config = dict(
    num_hidden_layers=10,
    hidden_size=576,
    num_attention_heads=14,
    num_key_value_heads=14,
    head_dim=64,
    intermediate_size=896,
    vocab_size=32768,
    hidden_act='swiglu',
    norm='rmsnorm',
    norm_place='pre',
    norm_eps=1e-06,
    positions='rope',
    rope_theta=10000.0,
    rope_fraction=0.75,
    qk_norm=False,
    attn_scale=0.125,
    bias='none',
    tie_word_embeddings=False,
    parallel_block=False,
    init='uniform',
    init_std_qkv=0.0195,
    init_std_o=0.0156,
    init_std_up=0.0195,
    init_std_down=0.0,
    optimizer='soap_variant',
    learning_rate=0.00262,
    beta1=0.95,
    beta2=0.98,
    weight_decay=0.14,
    lr_head=0.00438,
    max_grad_norm=1.0,
    warmup_steps=200,
    schedule='wsd',
    decay_fraction=0.57,
    decay_shape='pow',
    final_lr_fraction=0.0,
    batch_tokens=131072,
    max_seq_len=512,
    doc_mask=False,
    train_tokens=440000000,
    max_steps=3357,
    dataset='wikipedia_en',
)
Each number is 128 + 24 x the weight over its row's rms, rounded and kept within 0 to 255. Layers, rows and columns count from 0. The size above them is the row's rms in percent of the matrix's.

# layer 4 attention value, 896x576, rms 0.0826, rows 28-51, columns 432-575
size [ 86  83  83  81  90  85  80  74  89  84  80  80  88  88  81  83  89  79  84  87  84  90  91  82]
[[173 159 134 143 121 118 159  85  97 129 104 145 167 151  90 196 138 148 101 106 153 131 118  96 112 151 148 109 118 158 121  85  91 138 143  91 157 109 149 142 130 128 140 109 139 128 132  76 109 145 143 144 156 106 142 113 117 108 107 128 134 122 123 122 130 124 120 140  82 123 125 121  80 142 157 117 128 103 113 153 116 109 110 128 105 118 109 157 112 148 161 148 137 148 142 120 154 105 176 131 129 105 133 112 173 118 120  83 133 112 151 114 110 146 151 162 124  79 118 156 139 112 116 137 110 114 162 106 127 134 127 147 125 131 116  99 132  98 132 128 124 130 159 148]
 [123 106 138 132 131 140 126 152 118 149  68 127 116 138 146 141 117 175 154 111 164 149 158  85 121 108 121 140 137 101 129 148 145 132 116 125 145  74 115 123 139 113 130 132  88 109 136 110 125 134 134 120 150 124 170 138 172 101  62 117 116 103 127 158 107  99 140 142 118 104 114 126 145 153 150 173  91  92 157 145  88 129 125 125 149 149 112 142  75 157 201  92 112 113  85 168 135 134 127 142 122 108 177 114 168  96 143 118 120 112 162 109 131 137 131 165 117 130 108  91 143 107  92 110 139 129 100 126  91 106 132 138 136  70  96 122 128 116 124 127 131 169 128 151]
 [116 114  83 122 121 155 134 138 133  87 110 114 133 145 131 117 207 122 132 118 141 126 106  91 155 139 138 116 124 175 126 155 116 125  71 169 114 155 130 117 117 117 116 150 115 115  84 138 175  64 148 111 111 148 105 104 116 142  91 141 109 100 100 117  78 135 110 152 146 137 102 125 136 110  83 140 152 127 132  83 128 120 127 176 144  99 139 158 140 120 181  97 105 125 135 150 104 132 158 118 140 111 139 166  87 116 122 146 108 164 135 159 147 106 115 146 154 107 110 150 103 125  96 150 135 151 149 100 137 138  90 117 113 116  88 143 119 119 166  96 145 110 143 145]
 [187 149 140  99 129 155 123 165 126 172 158 121 105 132 115 104 136 101 130 123 132 135 122  91 111 106 138 134 133 117 167 148  92 113  91  70 112 105 128 152 135 108 162  91 135 126 130 150 149 134 162 149 106 151  85 105 188 122 112 133 170 162 134 121 142 102 113 135 122 125  94 148 138 147 135 135 151 137 153 141 133  80  77 121 116 139 135 123 147 117 147 141 127 110  77  82 136 121 114 118 138  82 126 163 128 148 103 166 141 104 152 111 139 155 109 123 124 101  82 122 136 127 125 163 144 125 138 122 127 170  89 107 121 105 161 111 130 166 116  76 161 122 132 163]
 [124 120 180 103 136 124 121  96  88  91  90 152 137 134 129 150 115 164 146 149  99 141  95 136 148 101 149 127 113 117 106  87  99 156 123 144 143 110 119 107 123 137 134 107  96 148 165 111 177 119 141 134 143 121 119 147 175 123 109 165 122 128 118 129 151 111 153 103 139 115 122  87  71 165 150 138 128 124 160 125 103 106 123 163 144 110 116 119 149 128  31 141 164  94 133 153 121 117 126 134 142 133 105 113 108 121 141 132 152 138 149 116 133 153 140 143 126 149  83  97 144 164 139 134 109 139 133 119 171 130 137 163 142 135 142 106 170 119 145 138 129 143 116 135]
 [166 118 101 163 118  76 117  58 153 107 131 146 124 135  96  97 149  92 115  94 116 108 131 129 119  93 146 143 108 165 136 148 121 169 130 115 163 113 154 142 121  95 133 108 127 100 101 110 139  97 104 140 135 152 128  99 136 129 136 115 148  92 149 141 110 140 152 192 102 106 102  97  87 113 127  73 140 129 114 120 128 129  80 165 146 128 119 152 105 109 150 133 131 149 139 122 120 145 137 115 101 108 132 151 101 147 116 120 101 141 131 147 113 125 102 130 140 133 127 125 112 108 144 153 118  87 159 149 110 128 130 153 114 137 140 162 113 144 124  75  86 121 132 158]
 [150  93 168 109 128  87 154 117 108 141 184 160 117 124  99  88  93 129 109 158 126 131 127  98 109 163 114 139 149 153 112 119  90 113 145  82 133 109  99 137 150 103 142 104 120 164 159 139 114  94 134 107 131 119 144 133 143  89 164 188 138 132  97 120 182 115 145  67 158 166  97 121 164 119 119 126 137 145  97 150  85 104 109 104 120 134 126 118 122 140  81 153 133  95 137 149 132 122 136 125 126 104  68 110 161 154 175  99 151 115 115 128 151 148 181 131 126 136 102  99 148 113  61 115 114 101 127 142 132 144 119 151 107 120 122 139 152 148 129 102 121 122 138 170]
 [162 134 113 127 140  77 133 129 135 108  95 136 109 110 120 119 144 176 127 158 116 133  87 106 123 146 163 118  79 111 124 144 145 183 148 113 130  84 102 137 132  77  83 121 128  79 167 145 106 173 102 130 127 104  93 157 143 141 135  90  79 126 115 141  40 128 120  77 107 143 114 172  88 154 103 172 101 154 112  94 111 132 129 109 133  87 123 124 136  80 109 141 105 150  97 159 125 153 171 129 143 132 122 115 148 171  80  98 145 164 167 144 114 158 154 126 148 173  87 145 137 131 168 150 120 145 138 144 144 110 161 135 142 163 185 118 114  64 161 163 168 124 126 114]
 [114 141 124 114 128 102 128 117 105 127 177 144 134 169 126 136  97 109 113 150 106  80 158 105  99 105 162 119 109 135 144 123 124 126 162 123 125 137 131 116 129 161 128 115 112 159 119 135 143 153 128 141 117 131 180 124 101 121 115 129 156 139 111 138 151 171 164 142 116 104  94 101  98 141 121 132 167 155  95  95 113 154 104 122 114 124 142  90 202 118 129 153 162  72 155 136 132 131 106 117 129 108 108 110 124 195 116 128 125 123 162 138 137 127 125 179 128 202 117 163 142 142 138 178 122 127 137 150 156 147  99 115 116 124 144 115 135 200 129 147 161 164 134 127]
 [103  99 151 143 132 161 107 154 145 163 129 149 108 130 125 120 119 141 108 112 164  98 127  65 120  72 126 133 108 125 104  69 115 131 137 157 139 159 129 154 114 132 112 115 137 130 111 133 146  99 122 118 118  98 120 123 155 120 155 139 127 157 127 102 125  91 102 106 141 113 108 132 121 131 159 139  71 129 149 151 144 125  91 127  85 110 111 101 100 120 146 127  93 132 123  97 154 147  85  85 149 106 142 125 137 148 183 126 117 111  90 173 118 145 120 142 152 119 126 121 114 130  77 100 112 117 130 135 108 107 155 121 121  96 142 150 105 108  67 109 112 178 153  81]
 [110  95 113 141 141 115 141  86 160 173 146 137 145 152 116 118 104 160 134 114 143 103 141 148 121 153 139 181 120 145 100 120 126 117 128 122 145 162 158 128 119 151 137 128 118 155 169 112 121 169  95 120 134 195 118 167 117 180 160 149 103  54 152 152 108 118 129  89 119 134 125 114 129 139 109 180  95 112 113 127 132 166  77 111 170 167 147  71 147 114  69 154 149 156 117 183 100 113 142 135 202 112  96 145 127 167 145  99 135 123 114  97 152  99 147 104 137 161  77 155 121 150 102 148 123 134 136  85 143  93 119 115 122 130  89 121 119 134  98 166 136  84 154 116]
 [115 115 124 123 125 135 130 132 126 118 118 106 156 117 163 134  72 173 152 109 114 211 115  85  79 134 132 130 166 136 100  35 108 115 137 122 119 110 113 171 101 127 147 154 109 103 119  86 143 109 113 153 147 125 170 134 117 124 123 113 137 112 117 138 113  84 105 125 146 141 122 136 199 114 152 161 118 125 136 155 109 130 122 139 153  90 132  96 133  92 113 114 134 152  93  92 128  75 105 125  98 106 137 135  82 124 164 132 158 131  84 136 115 138 163 135 158 165 133 115 138 134 150 107 104 116 135 110  92 121 113 110 111 125 126 104 127 145 114 149 132 109 143 139]
 [117 162 135 144 131 104 124 120 113 144 129 175 120 127 146  94 142 119 150 103 126 154 104 140 149  61  95  84 101 116 101  86 117 147 132 120 157 131 121 160 147  92 126 143  94  92 132 168 111 123 123 135 126  92 158 124  85 119 122 120 116 157  84 121 125 149 126 125 149 136 122 179 135 122 129 107 133  97 127 120 111 108 146 132  84 141 119 134 166 101 143 128 129 115 165  85 118 120 150  91 169 140 125 128  91 101  95 113 123 133 161 162  94 117 114 150 171 129 103 132 163 114 167 151 103 105 138 107 102 141  78  94 143  64 150 148 104 158 150  89 170 136 133 133]
 [108 116 146 121 109 117 110 139 180 124 100 110 105 113 136 119 158 144 112 138 109 112 176 130 129 120 153 110 198 151 137 160 150 108 106 119 136 124 141 105 104 128 113 106 116 120 121 114 127  92 140 121 149 160 130 137 125 107 100  77 116 116 117 164 114 134 131 107 102 141  97 109 152 140 148 141 148 106 121  99  87 153  97 129 137 106 151 165 112 126 153 160 148 150 114 138 100 127 103 123 123  72 142 159 141  96 121 152 126 125 145 145 110 175  76 116 146 185 166 176 132  94 116  97 147 165 160 139 163 148  99 103 138 103  87 115 169 104 156 118 157 131 123 122]
 [106 135 126 140 136  98 128 125 142 145 178 128 125 201 115 154 159 157 107 159 114  50 177 149 101 112 118 115 155 113 127 149 127 106 126 123 123 186 146 149 121 107 127 111 148 144 157 132 110  88 135 122 138  98 120 136 112 111 102  91 156 102 129 147 178 120 131 128 135 131 180 132 167 166 125 124 123 150 130 125 111 126 113 129 125 130 161 148 130 111 110 113 102 122 113 134 164 146  85 151 127  98 111 123 171 157 183 159 119 123 144 166 127 146 147 152 181 131 126 114 157 100 107 147 174 116 117 130 194 131 126 150 161 133 125 160 118 138 127 127 137 150 115 147]
 [131 143 150 116 179 119 151 142 138 109  91  95 142  86 118 129 116 112 136 186 156 129 124 120 143  94 125 180  96  91 112  91 125  98 169 134 133 133 146 150 183 125 136 132  95 141 126 136 149 122 120 153 155  97 112 185 142 138 130 132 108 137 160 134 150 124 139 146 117 111 153 153  84  76 106 132 129 145  92 107 162 114 116 132 140 119 151 151 141 148 157 150 158 128 139 110 136 151 105 147 147 110 119 103  88 124 146 119 156 134 106 115 143 115 128 112 177 110  92 133 125  98 143 146 151 117 140 108 199 133 124 135 143 122 116 147 152 122 137 136 114 162 131 110]
 [143 102 144 107 134  99 140 112 148 125 154 135 123 125 107 138  81 107  83  98 117 117 116 104 156 143 100 156 135 152 116 137 114 130 157 118 126 127 144 106 146 135  97  99 153 118  92 115 141 147 171  71 155 181  82 113 104 123 130 157  98 148 130 178 143 120 165 136 134  99 102 140 114 117 161  88 117 111 146 138 134 137 128 169 140 111 133 148 126 134 134 127 112 111 152 111 117 104 105 132 171 101 126 130 155 140 102 102 138 110 119 112 163 148 133 142 154 175 134 113 143 136 132 111 125 148 104 153 134 135  85  97 138  58 112 116 119 155  92  93 169 136 142 135]
 [109 131 147 143 140  92 148 146 202  84 118 129 133 122 162  84 131 184 142 101 108 145 131 141 127 108 146 129 134 117 131 127  75 136 161 106 147 127 138 145 146 176 132 128 129 112 133 117 118 145  91 120  92  88 113  67 161 125  82 123 108 163 143 144 106 137  94 110 145 124 143 191 117 130 184 137 132 113 153 127 125 114 157 136 103 146 137  97 115 155 138  88 165 137 146 128 125  97 101 135 132 135 142 124 125  96 125 145 138 147 137  94 143 129 121 133  85  67 118 109 102 183 162 125  91 117 125 157 151 153 140 137 141 159 138 135 172 164 109 126 129 120 108 140]
 [ 78 137 102 109 106 165 124 150 115 153 135 124 118 139 144 137 110 126 183 103 154 117 113 137 183 149  88 149 119  62 119 151 134 106 137 132 154 165  90 150 122 127 110 107  99 140 120 167 132 102 146 158 138 110  97  84 127 114 132 133 128  97 131 103 130 102 153  84 161 115 118 155 149 158 134 116 135 121 162 162 126 128 127 125 128 114  94 110 152 130 109 150 102 103  93  99 135 121 118 188 129 149 168 113 100 155 130 167 142 117 176 129 148 126 128 122 145 132 111 113 118 117 150 131 181 129 141 107 129 143 143 109 144 122 127 138 108 125  81 177 106 116 101  86]
 [128 119 143 130 107 143 155 152 105 122 110 237 131 139 163 175 130 134 115 142 145 137 142 100 155 156 132 130 142 162 123 108 108  94  82 151  93 140 152  47 135 115 120 107 107 161 144 173 155 119 115 124 154 135 130 133 123 134  90 135 113 140 132 138 145  59 143 138  90 132  82 123 122 141 129 174 112 151 106  97 118  97 113 128 155 134 130 158 134 164 143 130 133 129 148 133 127 135 133 106 116 141 121 155 126 206 113 131 126 147 134 138 127 127 118 133 128 141  97 171 115 116 127 174 124 115 147  90  94  94 113 149 134 122 119 121 135  94 145 108 118 142 123 115]
 [109 101 108 112 108 139 122 149 115 145 162 141 125 154 143  90 143 108 113 120  90  95 180 104  99 103 135 141 121 146 132 133 147  80 100  86 102 145 150 144 109 105 127  92 136 155 132 123 126 104 122 110 110 107 114 115 136 146 143 140  80  91 164 106 170  85 169  79 145 126 127 121 130 167 140 148 149 151 138  93 100 124 143 121 117 156 133 114 139 168 122 132 159 152 112 152 107 143 103 143  99  97 130 164 165 104 169 133 124 145 108 102 135 140 121 134 119 170  90 130  95 145 136 170 129 146 137 133 130 121 125 137 156 122 130 176 114 118 105  94 121 138 141 147]
 [111 121 132 158 101 118 165 137 155 136 126 141 142  66 146  97 101 152 137 132 141 129 120 114  84  75 124 147  99 145 107 139 135 124  86  86 155 105 110 175  97 141  94  91 172 169 120 104 156 161 107 134 112 147 140 132 112 119  98 117 138 122 122 155 113 164 130 146 157 178 173  76 136 134 133 101 171 151 160 137 165 146 132 122 138 137 125 135  99 121 154 139 122 115 121 132 143 117 103 148 148  84 178 148 141 123 108 151 111 125  76 140  98 160 151 163  98  87 136 110 103 125  79 110 206 138  77 136 120 118 138 107 142  70 106 128 146 131  95  88 124 125  92 137]
 [107 131 146 131 167 146  93 116 147 145 135 125 142 116 141 157 104 150 140 151 129 102 125 133 142  99 103 173 120 167 151 135 143 107 126 125  99 110 131 151 181 138 101 139 114 127 122 145 112 115  82 113 174 153  97 189 128 125 161 118 143 194 100  91 126 157 155 115 129 112 112 166 179  95 121 117 174 138 179 133 104 106 153 101  70 110 133 129 158 124 109 144 136 135 179 118 116 120 103 123 154 143  92  89 131 116 114 133 139 117 133 134 113 131 104 152  99 120 111 211 120 115 106 143 108 114 186 137 141 170 139 102 133 160 143  87  96  99 136 166 147 113  81 135]
 [132 131 159 110 120 124 174 128 180 167 129 101 131 124 116 195 121  94  86 113 113  76 117 140 144 137  92 125 139 102 151 116 135 139 164 121  87 120 159 126 158 105 137 118 114 139  90 106 126 137 134 135 123 139 108 133 133 103  85 128  85 192  97  91 168 170 128 128 125 143 112 106 132 110 143 141 126 127  97 118 136 140 108  93 109 138 127 116 122 131 137 125 128 109 133 132 138 132  98 154  87 139 127 102 158 123 124 129 159 139 101 143 125 133 144 114 142 114 118 136 139 114 160 120 115  79 132 132 160 154 162 113 144 175 147 150 123 132 129 163 105  83 161 158]]
# layer 4 attention output (transposed), 896x576, rms 0.0767, rows 28-51, columns 432-575
size [ 90  85  85  85  92  86  83  82  89  89  83  87  92  90  89  89  91  84  89  92  87  93  94  84]
[[151 120 117 160 128 115 147 155 135 125 151 144  67 142 114 113 137 119 163 142 122 139 137 134 157 148 109 112 110 129 147 109 136 112 140 123 132 151  84 152 123 135 127 104 116 166 124 192 161  86 172 168 129 139 123 114 141 161 141 123 128 162  76 120 148 166  97 116 114 159 142 138 182 159 151 133 141 143 118  97 125 131 129 143 126 102 129 117  73  93 112 116 137 130  68 144  94 129 169 120 143 158 143 103 137 132 118 126 152 150 114 177 122 115 143 115 152  96 131 140  72 123 122 110 124 125  96 127 120 103 118 131 116 123 137  95 137 127  91 123  83 120 129 126]
 [163 134  88 103 105 126 142 132 137 126 120 149  79 108 112 116 124  96 129 118 139  91 137  99 137 149 134 167 166  97 138  84 104 172 128 124 111 164 142 140 124  72 150 138 151 140 140 188 140 129 107 129 125  91 125 118  76 105 126  92 198 131  95 147 105 125  70 126  94 126 154 121 160 126 118 132 163 166 153 149 112 146 140 159 139 150 105 170 106  73  71 134  86 153 111 124 155 141 126 150 122 127  89 172 143 145 174 117 133 110  87 110 139 143 113  80  90 116 141  84 122 103 113 115 130 134 150 101 156 119 149 128 117 152  99 144 188 149 137 115 116 117 133 139]
 [128  90 149 136  95 144 106 159 136 135 152 194 114  87 169  95 144 125 106 154 118 140 151 134 108 137 159 139 128  95 119 135 138 104 139 113 122 107 124 150 157 135 121 178 142  75 176 102 146  66 162 133 135 120 120 114 132 115  90 117  99 138  92 153 131 159  94  95 146 168 161 152 105 126 120 122 127 126 143 125 133 129 133 155 170  95 135 110 125 157 167 138 133 136 123 110 137  84  99 154 172 132 137 101 151 135 118 125 104 127 111 158 181 101 176 108 131 129 104 155 121 119 120 168 109  74 125 123 137 148 187 146 124 138 161 144 137 123 151 114 146 164 119 112]
 [120 151  96 229 135 115 167 118 117 135 137 154 151 135 145 177 104  78 129 100 144 146 122 101 142 137  84 144 119 114 140 131  99 154 158  84 151 125 134  80 132 202 122 122 142 163 184 109 118 129 110 135 138 116  86 164  96 100 146 116 156  88  95 137  83 119 150 137  99 125 154 167 141 153 149 142 145 124 125 121 117 134 170 137 126 149 102 145 158 137 130 109 116 136 137 147 171 103 104 130 119 107  91 123 112 111 117 146 155 122 113  85 125 103 129 154 141 153 159 114 146  96 134 149 153 138 113 116 122 143 152 141 142 133 116  78 148 146 137 130 134 141 110 148]
 [106 134 173 184  92 103 117 110 136 137 121 123 122  89  95 105 188 117 111  76 164 112 108  98 104 119  88 123 142 134 138 114 146 128 178 132 139 106 142 115 124 170 132 111 145 152 140 116 106 157 143 148 141 112 123 112 103 115  90 102 137 150 169 145 112  89 126 129  72 155 112 165 117 147 134 168 141 137  79 116 155 128 153 152  95 148 160 153 137 164 137 125 132 110 147 101  87 106  99  92 126 177 145 154 131 127 125 140 122 134 101  92  94 148 152 115 137  78 176 133 120  98 156  89 136 145 192 116 163 137 114 126 132 141 128 151 129 107  98 141 135 123 156 127]
 [154 103 161  84 168 140  72 123 121  76 169  92 121 155 124 160  84 106 118 125  96 107 162  82 124 104 129 109 122  74 160 161 105  70 151 135  92 133 120 148 114 150 110 157 103 165 138 103 117 122 104 113 154 180 115  81 116  85 119 127 119 109 123  97 152 172 130 105 100 146 167  77 133 101 150 141 134 101 128 148 122 135 156 130 145 182 162 105  96 154  93 110 102 141 172 162 185 154 139 110  94 128 129  99 145 138 123 102 120 122 145 127 123 138 142 160 135 161 127 127 133 166  90 106 133 117 128 169 141 131 176 132 138 127 109 121 132 158 139 127 101 170 113 139]
 [ 66 147 150 143 135  84 144 141 148 159 123 103 117 131 145 146 148 102 169 115 178 147 126 117  97 107 114 115 119 127 136 190 139 157 107 151 100 149 134 139 109 132 134 123 140 178 108 134 153 121 110 114 156 149 141 158 138 205 106 172 132  98 124 152  99 132  71 138 102 121 153 145 162 172 139 125 116 104  95 143 126  65 101 143 109 144 134 158 180 132 117 107 128 137 121 113 117 103  88 125 138 124 136  75 125 153 122 108 172 141 109 126 126 106 121 130 120 156 120 141 121 131 137 101 105 153 108  97 126 147  98 150  92 112 151 118  89  80 152  98 143 163 136 141]
 [131 194 124 123 115 127 133 137 100 171 148 121 112 111 131 152 167 148 116 124 148 153 103 104 155 149 113 124 103 143 141 114 108 150 161 137 117 158 160 102 158 106 137 145 127 128 125 126 126 119 134 116 129 130  92  56 173 145 123 139 162 104 138 126 179 111 131 104  99 130 121 142 109 101 118 132 123 115 115  99 136  82  74 135 111 135  92 103  88 111 118 130 130 138 159  90 132  99  98 158 115 166 139 144 113 155 164 124 131 126 105 102  82 122 199 131 149 139 161 102 145 115 169 101 139 112 137 101 128 134 137  99 149 167 143 136 156 119 150 141 112 143 183 138]
 [ 97 147 135 149 121 133 152 136 161 134  93 116 137 136 122 100  97 117 106 115  94 179 140 132  99 157 118 127 132 118 162 112 112  97  82 143 143 128  90 146 107 120  89 168 124 118 136  99 153 122 138 129 157 141 149 118 153 141 140 122 144 106 155 136 143 106 147 126 134 108 140 117 116 165 111  99 129 131 139 101 146 108 118 136  78 144 158 128 164 153 149 136 131  84 120 100 117 134  96 131 128 160  93 118 145 109 127 169 130  99 118 129 144 106 124 123 161 152 107  87 105 140 114 151 141 103 127 132 130 111 179 111 126 112 119  95  96 126 129 139  94 123 104 142]
 [109 108 164 181 135 124 112 153 117 120 120 110 165 135 103  97 144 135 117  96  98 130 136 132 148 107 136 119 139 105 141 135 118 142 111 142 125 154 138 156 112 128 118 140 122 130 100 114 117 164  99 128 111 134 126 184 120 138 162 141  93 132 112 150  80 136  87 141 168  79 101 132 108 114 129 157 153 134 131 137 130  89 145 111 135  87 126 109 153 111  97 112 101 148 146  99 104 125 184 101 150 143 134 126 136 143 148 122 158 142  75 143 152 100 124 151 120  98 114 125 160 122 134 123 148  80 104 105 130 124 139 183 141 127 146  65  83 118 119 121 178 116 131 119]
 [136 132 119  99 120 160 178 159 103 164 102 127 133 105 115 170 107 116 143 110 128 152 111 129 153 119 128 117 104 111 143 130 154 134 129  94 114 110  72 122 132 114 136 133 160 120 148 130 100 119 132 132 110 159 134 139 140 144 163 137 130 159  90 132 148 128 151 160 156  97 129 170 126 113 128 111 131 131 114 126 162 113 141 129 119 125 135  99 131 169 168 110 161 144 115  88 162 153 130 132 104 162 141 155 145 128 161  94  93 131 134  97  89 157 115 119 124 130 150 115  92 102 160 146 131 168 134 178 101 132 117 116 143 121 180 122 104 132 129  74 121 152 113 107]
 [125 158 118 130 140 168 147 129 128  70 147 127 129 177 101 153 142 125 129 136 147 123 135 125 161 107 174 183 156 137 175 114 148 170 147 117 151  89 102 104 123 122 152 138 156 156  86 155 112 157 119 106 108 115 128 155 114 118 153 140 130 158 125 120 121 103 131 166 109 153 144 163 155 131 111 142 155  89 190 124 113  96 172 152 109 155 155 122 122 116 155 148 104 109 152 132  86 130 174  89  98 110 105 122 120 142 136 154 152 105 142 155 102 142 106 130  94  69 151 160 154 128 133 131 108 171 103 126 102 151 106 149 131 132  70 116 143 111 123  88 157 143 169  85]
 [153 105 134 120 175 117 130  94 114 140 157 123 112 132 129 139 144 115  85 124 105 123 116  96 113 126 143 151 129 136 124 115 142 139 150 142  91 134 125 121 116 147 108 127 156 141 119 103 136 107 134 152 149 149  83 132 128  83 165 142 178 130 116 132 135 111 136 125 152 146 134 106 112 145 154 121 147  99 166 134  87  86 115 114 142  97 152 103 134 127 144 141 166 116 110 154 159 117 127  93  86 112 167  96 128 147 109 167 155 145 114 144 140 133 152 118 126  90 145 144 115 157 179 167 146  71 131  91  92 110 150 124 128 151 133 135 114  84 138 143 114 106 132 150]
 [148 145 112 123 105 138 121 124 140 172 110 149 148 170 139 130 125 106 100 136 127 116 104 136 115 103  94 107 135 132 130 127 146 120 149 145 136 143 155 141 171 133 131 160 131 138  69 133 125 111 114 145 141  73 137 125 129  87 134 105 146 144 172 186 103 126  93 131  93 120 120  91 189 117 147 126 126 150 121  93 124 148 149  88  73 154  74 120 132  98 100 122  95 111 124 153  85 119 162 122 152 173 121 131 110 108 123 150 139 118 107 138 140 121 142 121 123 130 133 112  99 118 123  42 126 103 163 158 167 111 144 133 113 127 139 125 160 164 139 114  60 132 137 134]
 [148 148 147 151 148 144 142 106  98 106 103 152 153 122 137 120 100 144 131 123 104 164 115 156 100 136 115 191 141 124 100  88 141 143  95 119 123 115 131 130 134 139  98 165 141  90 130 127 105 118 120 102 135 141 163 195 133 141 145 155 123 118 105  98 143 177 141 134 150 128 182 142 169 108 121  93 102  84  98 125 119  86 156 121  98 134  83 130 118 125 139 112 133 137 169 188 125 139 155 134  78 168 132 112  98 130 115  92 165 125 145 125 154 158 107 127 138 110 123 118 123 161 108 141 119 142 101 145 122 122 126 124 145  96  82 157 148 139 150  91  86 104 125 165]
 [136 101 155 140 138 123 114 147 117 130 107 138 158 128 139 122 139 176 113 120 162 111 123 172 139 138 112 101 160 130 167 119 116 100  98 117 135 156 118 148 134 181  88  90 113 172 142 133 136 120 153 121 171 145 138 147 121 144 144 127 116 157 123 112 119 131 106  90 151 139 145 121 109 155 126 125 126 112 143 145 141 101 123 129 159 127  98 117 116 136 136 163 183 139 131 110 144 194 139 107 165  96 106 164 141 101  66 112 109 132 157 136 121 118 114 124 123 120 128 141 129 147  81 126 118  99 107 126  98 130  93 171 126 142 156 120 122 138 146 142 123 151 114 154]
 [110 138  97 187 120 145 131 143 126 115 127 129 116 161 135  98  63 117 150 121 137 121 158 141 138 130  98 139 157 144 123 123 135 104  94 152 161  93  82 131 123 128  81 150 106 118 112 127 102 147 160 138 127 126 125 156 171 140  95 132 136  67 141 129 121 141 150 128 132 149 118  87 135  94 139 147 164 187 129  71 131  93 130 113 147 160 118 112 108 165  74 107 105  92 136 180 153 126 136 134 165 131 115 140 124 127 127 128 129 104 114  90 131 130  95 109 109 134 137 142 114 120 133  94 114 145 160 150 140 157 174 130 102 146 134  98 142 128 143 124 124 140 137 120]
 [120 161 140 112 175 123 125 124 121 132 119 129 134 130 101 120 129 135 177 144 126  93 105 124 163 114 162 185 148 159 134  80 132 178 175  92 135 159 132 144 141 104 150  96 122  98 125 148  74 168 126 131 167 143 120 120  94 144 134 137 112 151 118 117 141 121 157 135 105 167  93 152  78 133 117 119 107 140 190 106 128 113 130 117 165 131 118 118 116 138  97 171 171 112 129 158 164 120 135 122 150  80 124 177 147 109 114 143 114 136 122 179  59 157 103 122 169  77 150 149 133 139 117  97 134 119  99 120 110 126 118 134 143 100 116 145 135 107 134 136 107 101  96 139]
 [145 141 173 116 165 115 100 114 162  95 114 112  99  65  95 134 120 112 152 105 115 124 141  94 144  99  99 176 143 141 146 108 105 136 130 118 131 127 130  91 157 128 122 100  95 145  96  87 159 187 149 134 156 102 148 112 131 155 159 150 172 171 128  89 121 124 135 145  93 130  99 114 118 136 145 153  96  78 111 136 107 130 135 110  75 119 107 154 132  99 132 127  83 179 128 157 107 110  84 162 110 152  85 124 141 112 125 152 107 131 143 121 171 132 130  91 130 159 133 141 131 146 139 164 123 103  71 102 180 121 144  77 139 109 124 112 130 148 143 103 122 152 149 171]
 [148 126 141 146 121 138 102 118 134  97 126 136 126 142  99  92 123 124 100 107 158 124 110 122 150  88 102  92 129 132 136 126 127 127 103 109 139 112  82 126 138 164 168 142 138 144 194 127 150  84 142 127 134 116 159 148  80  93 149 116 101 199  93 110  99 116 108  71 107 114 157 142 125  90 105 125 161  99 147 178 191 162 145 136 105 115 125 135 106 131 124  98 129 110 112 131 125 120 125 171 134 135 164 118 161 178  73 143 147 102 143 116 126 127 118  99 169 119 127 104 118 182 112 146 139 120 153 134 137 152 160 107 145 111 133 153 141 136 164  73  98  96 144 127]
 [113 116 135  87  74 118 116 130 147 136 132  81 100 107 132 146 114 121 159 149 138 141 107 180 134 164 131 159 159 122 123  80 166 125 113 144 168 137 113 147 120 142 188 163 107 111  72 159  95 134 131  98 120 164 126 156 115 128 137 111 169 126 163 121 123 117 128 105 127 119 109 116 112 178 115 117 120  85 131 123 149 105 106 100 122 134  91 149 113 127 133 162 146 163 128 108 116 156  97 136 122 143 107 110 111 149 140 124 107 132  88  92 158 107 203 129 133 158 179 158 150 128 140 122  85 142 118 134 146 122 192 138 143 130 167 117 174 117 159 133 108 132  97 156]
 [118 154 176 147 115 110 166 126 121 137 136 111 111 141 127 129 125 120 147 141 150 134 168 130 127 178 200 156 150 139 142  92  95 160 124 148 154 160 129 150  85 110 155 130 130 128 102 143  93 114 117 160 187 148 160 136 186 123  95 134  78 153 120 146 144 159  75 130 108 159  51 163 172 149 156 167 124 135 141 105 127 153  97  90 116 140 112 145 127 115 161 115  96 117 147 132 122 113 115 138  77 100 133  98 149 161  97  98  86  97 118 134 139 107 109 113 133 169 120 145 166 130 155 101 126 159 142 120 155 124 154 143 162 104 125 158 146 114 103 154 130 155 114 144]
 [110 144 152 131 128  79 144 120 132 141 138 127 159 133 141 158 110 129 144 131 144 143 158 175  79 122 120  91 121 106  78 175 155 152 130 138  93 153 138 145 137 156 149  72 116 106 126 127 124 113 169 140  98 105 115 138 140 144 125 136 172 124 122 143 140 109 138 123 162 155  88 150  99 172 129 144 139 114 118 127 154 136 107 156 170 159 146 111 149 129 119  95 132 140 111 121  62 155 142 147 162 141  79 147 129 132 112 177 121 103 100 141 168 146 108 136 131 118 109 187 116 129 152 130 146 135 131 114 127 146 126 121 111 132  89 155  83  93 160  89 124 122 127 132]
 [ 96 113 108 121 127  99 129  93 173 126 148  98 148 133 121  99 116  67 156 155 109 144 116 122 124 119  92 129 153 105 105 127 158 116 102 122  70 133  85 113  96 102 100 155 128 167 106 138 153 131 125 128 125 116  98 103  91 128 120 147 110  93 128 123 130 103  95 171 124 102 152 118  95 102 115 116 141 144 102  88  97 146 147 139 169 177 106 115 142 120 146 103 185 176 123 119 146 155 148 118 135 124 126 134 115 110 128 126 173 184 158 150 164 126 102 142 142 193 128 101 136 145 113 179 172  88 153 108 114 101 106 161  97 107 186 153 113  85 131 145 186 128 143 166]]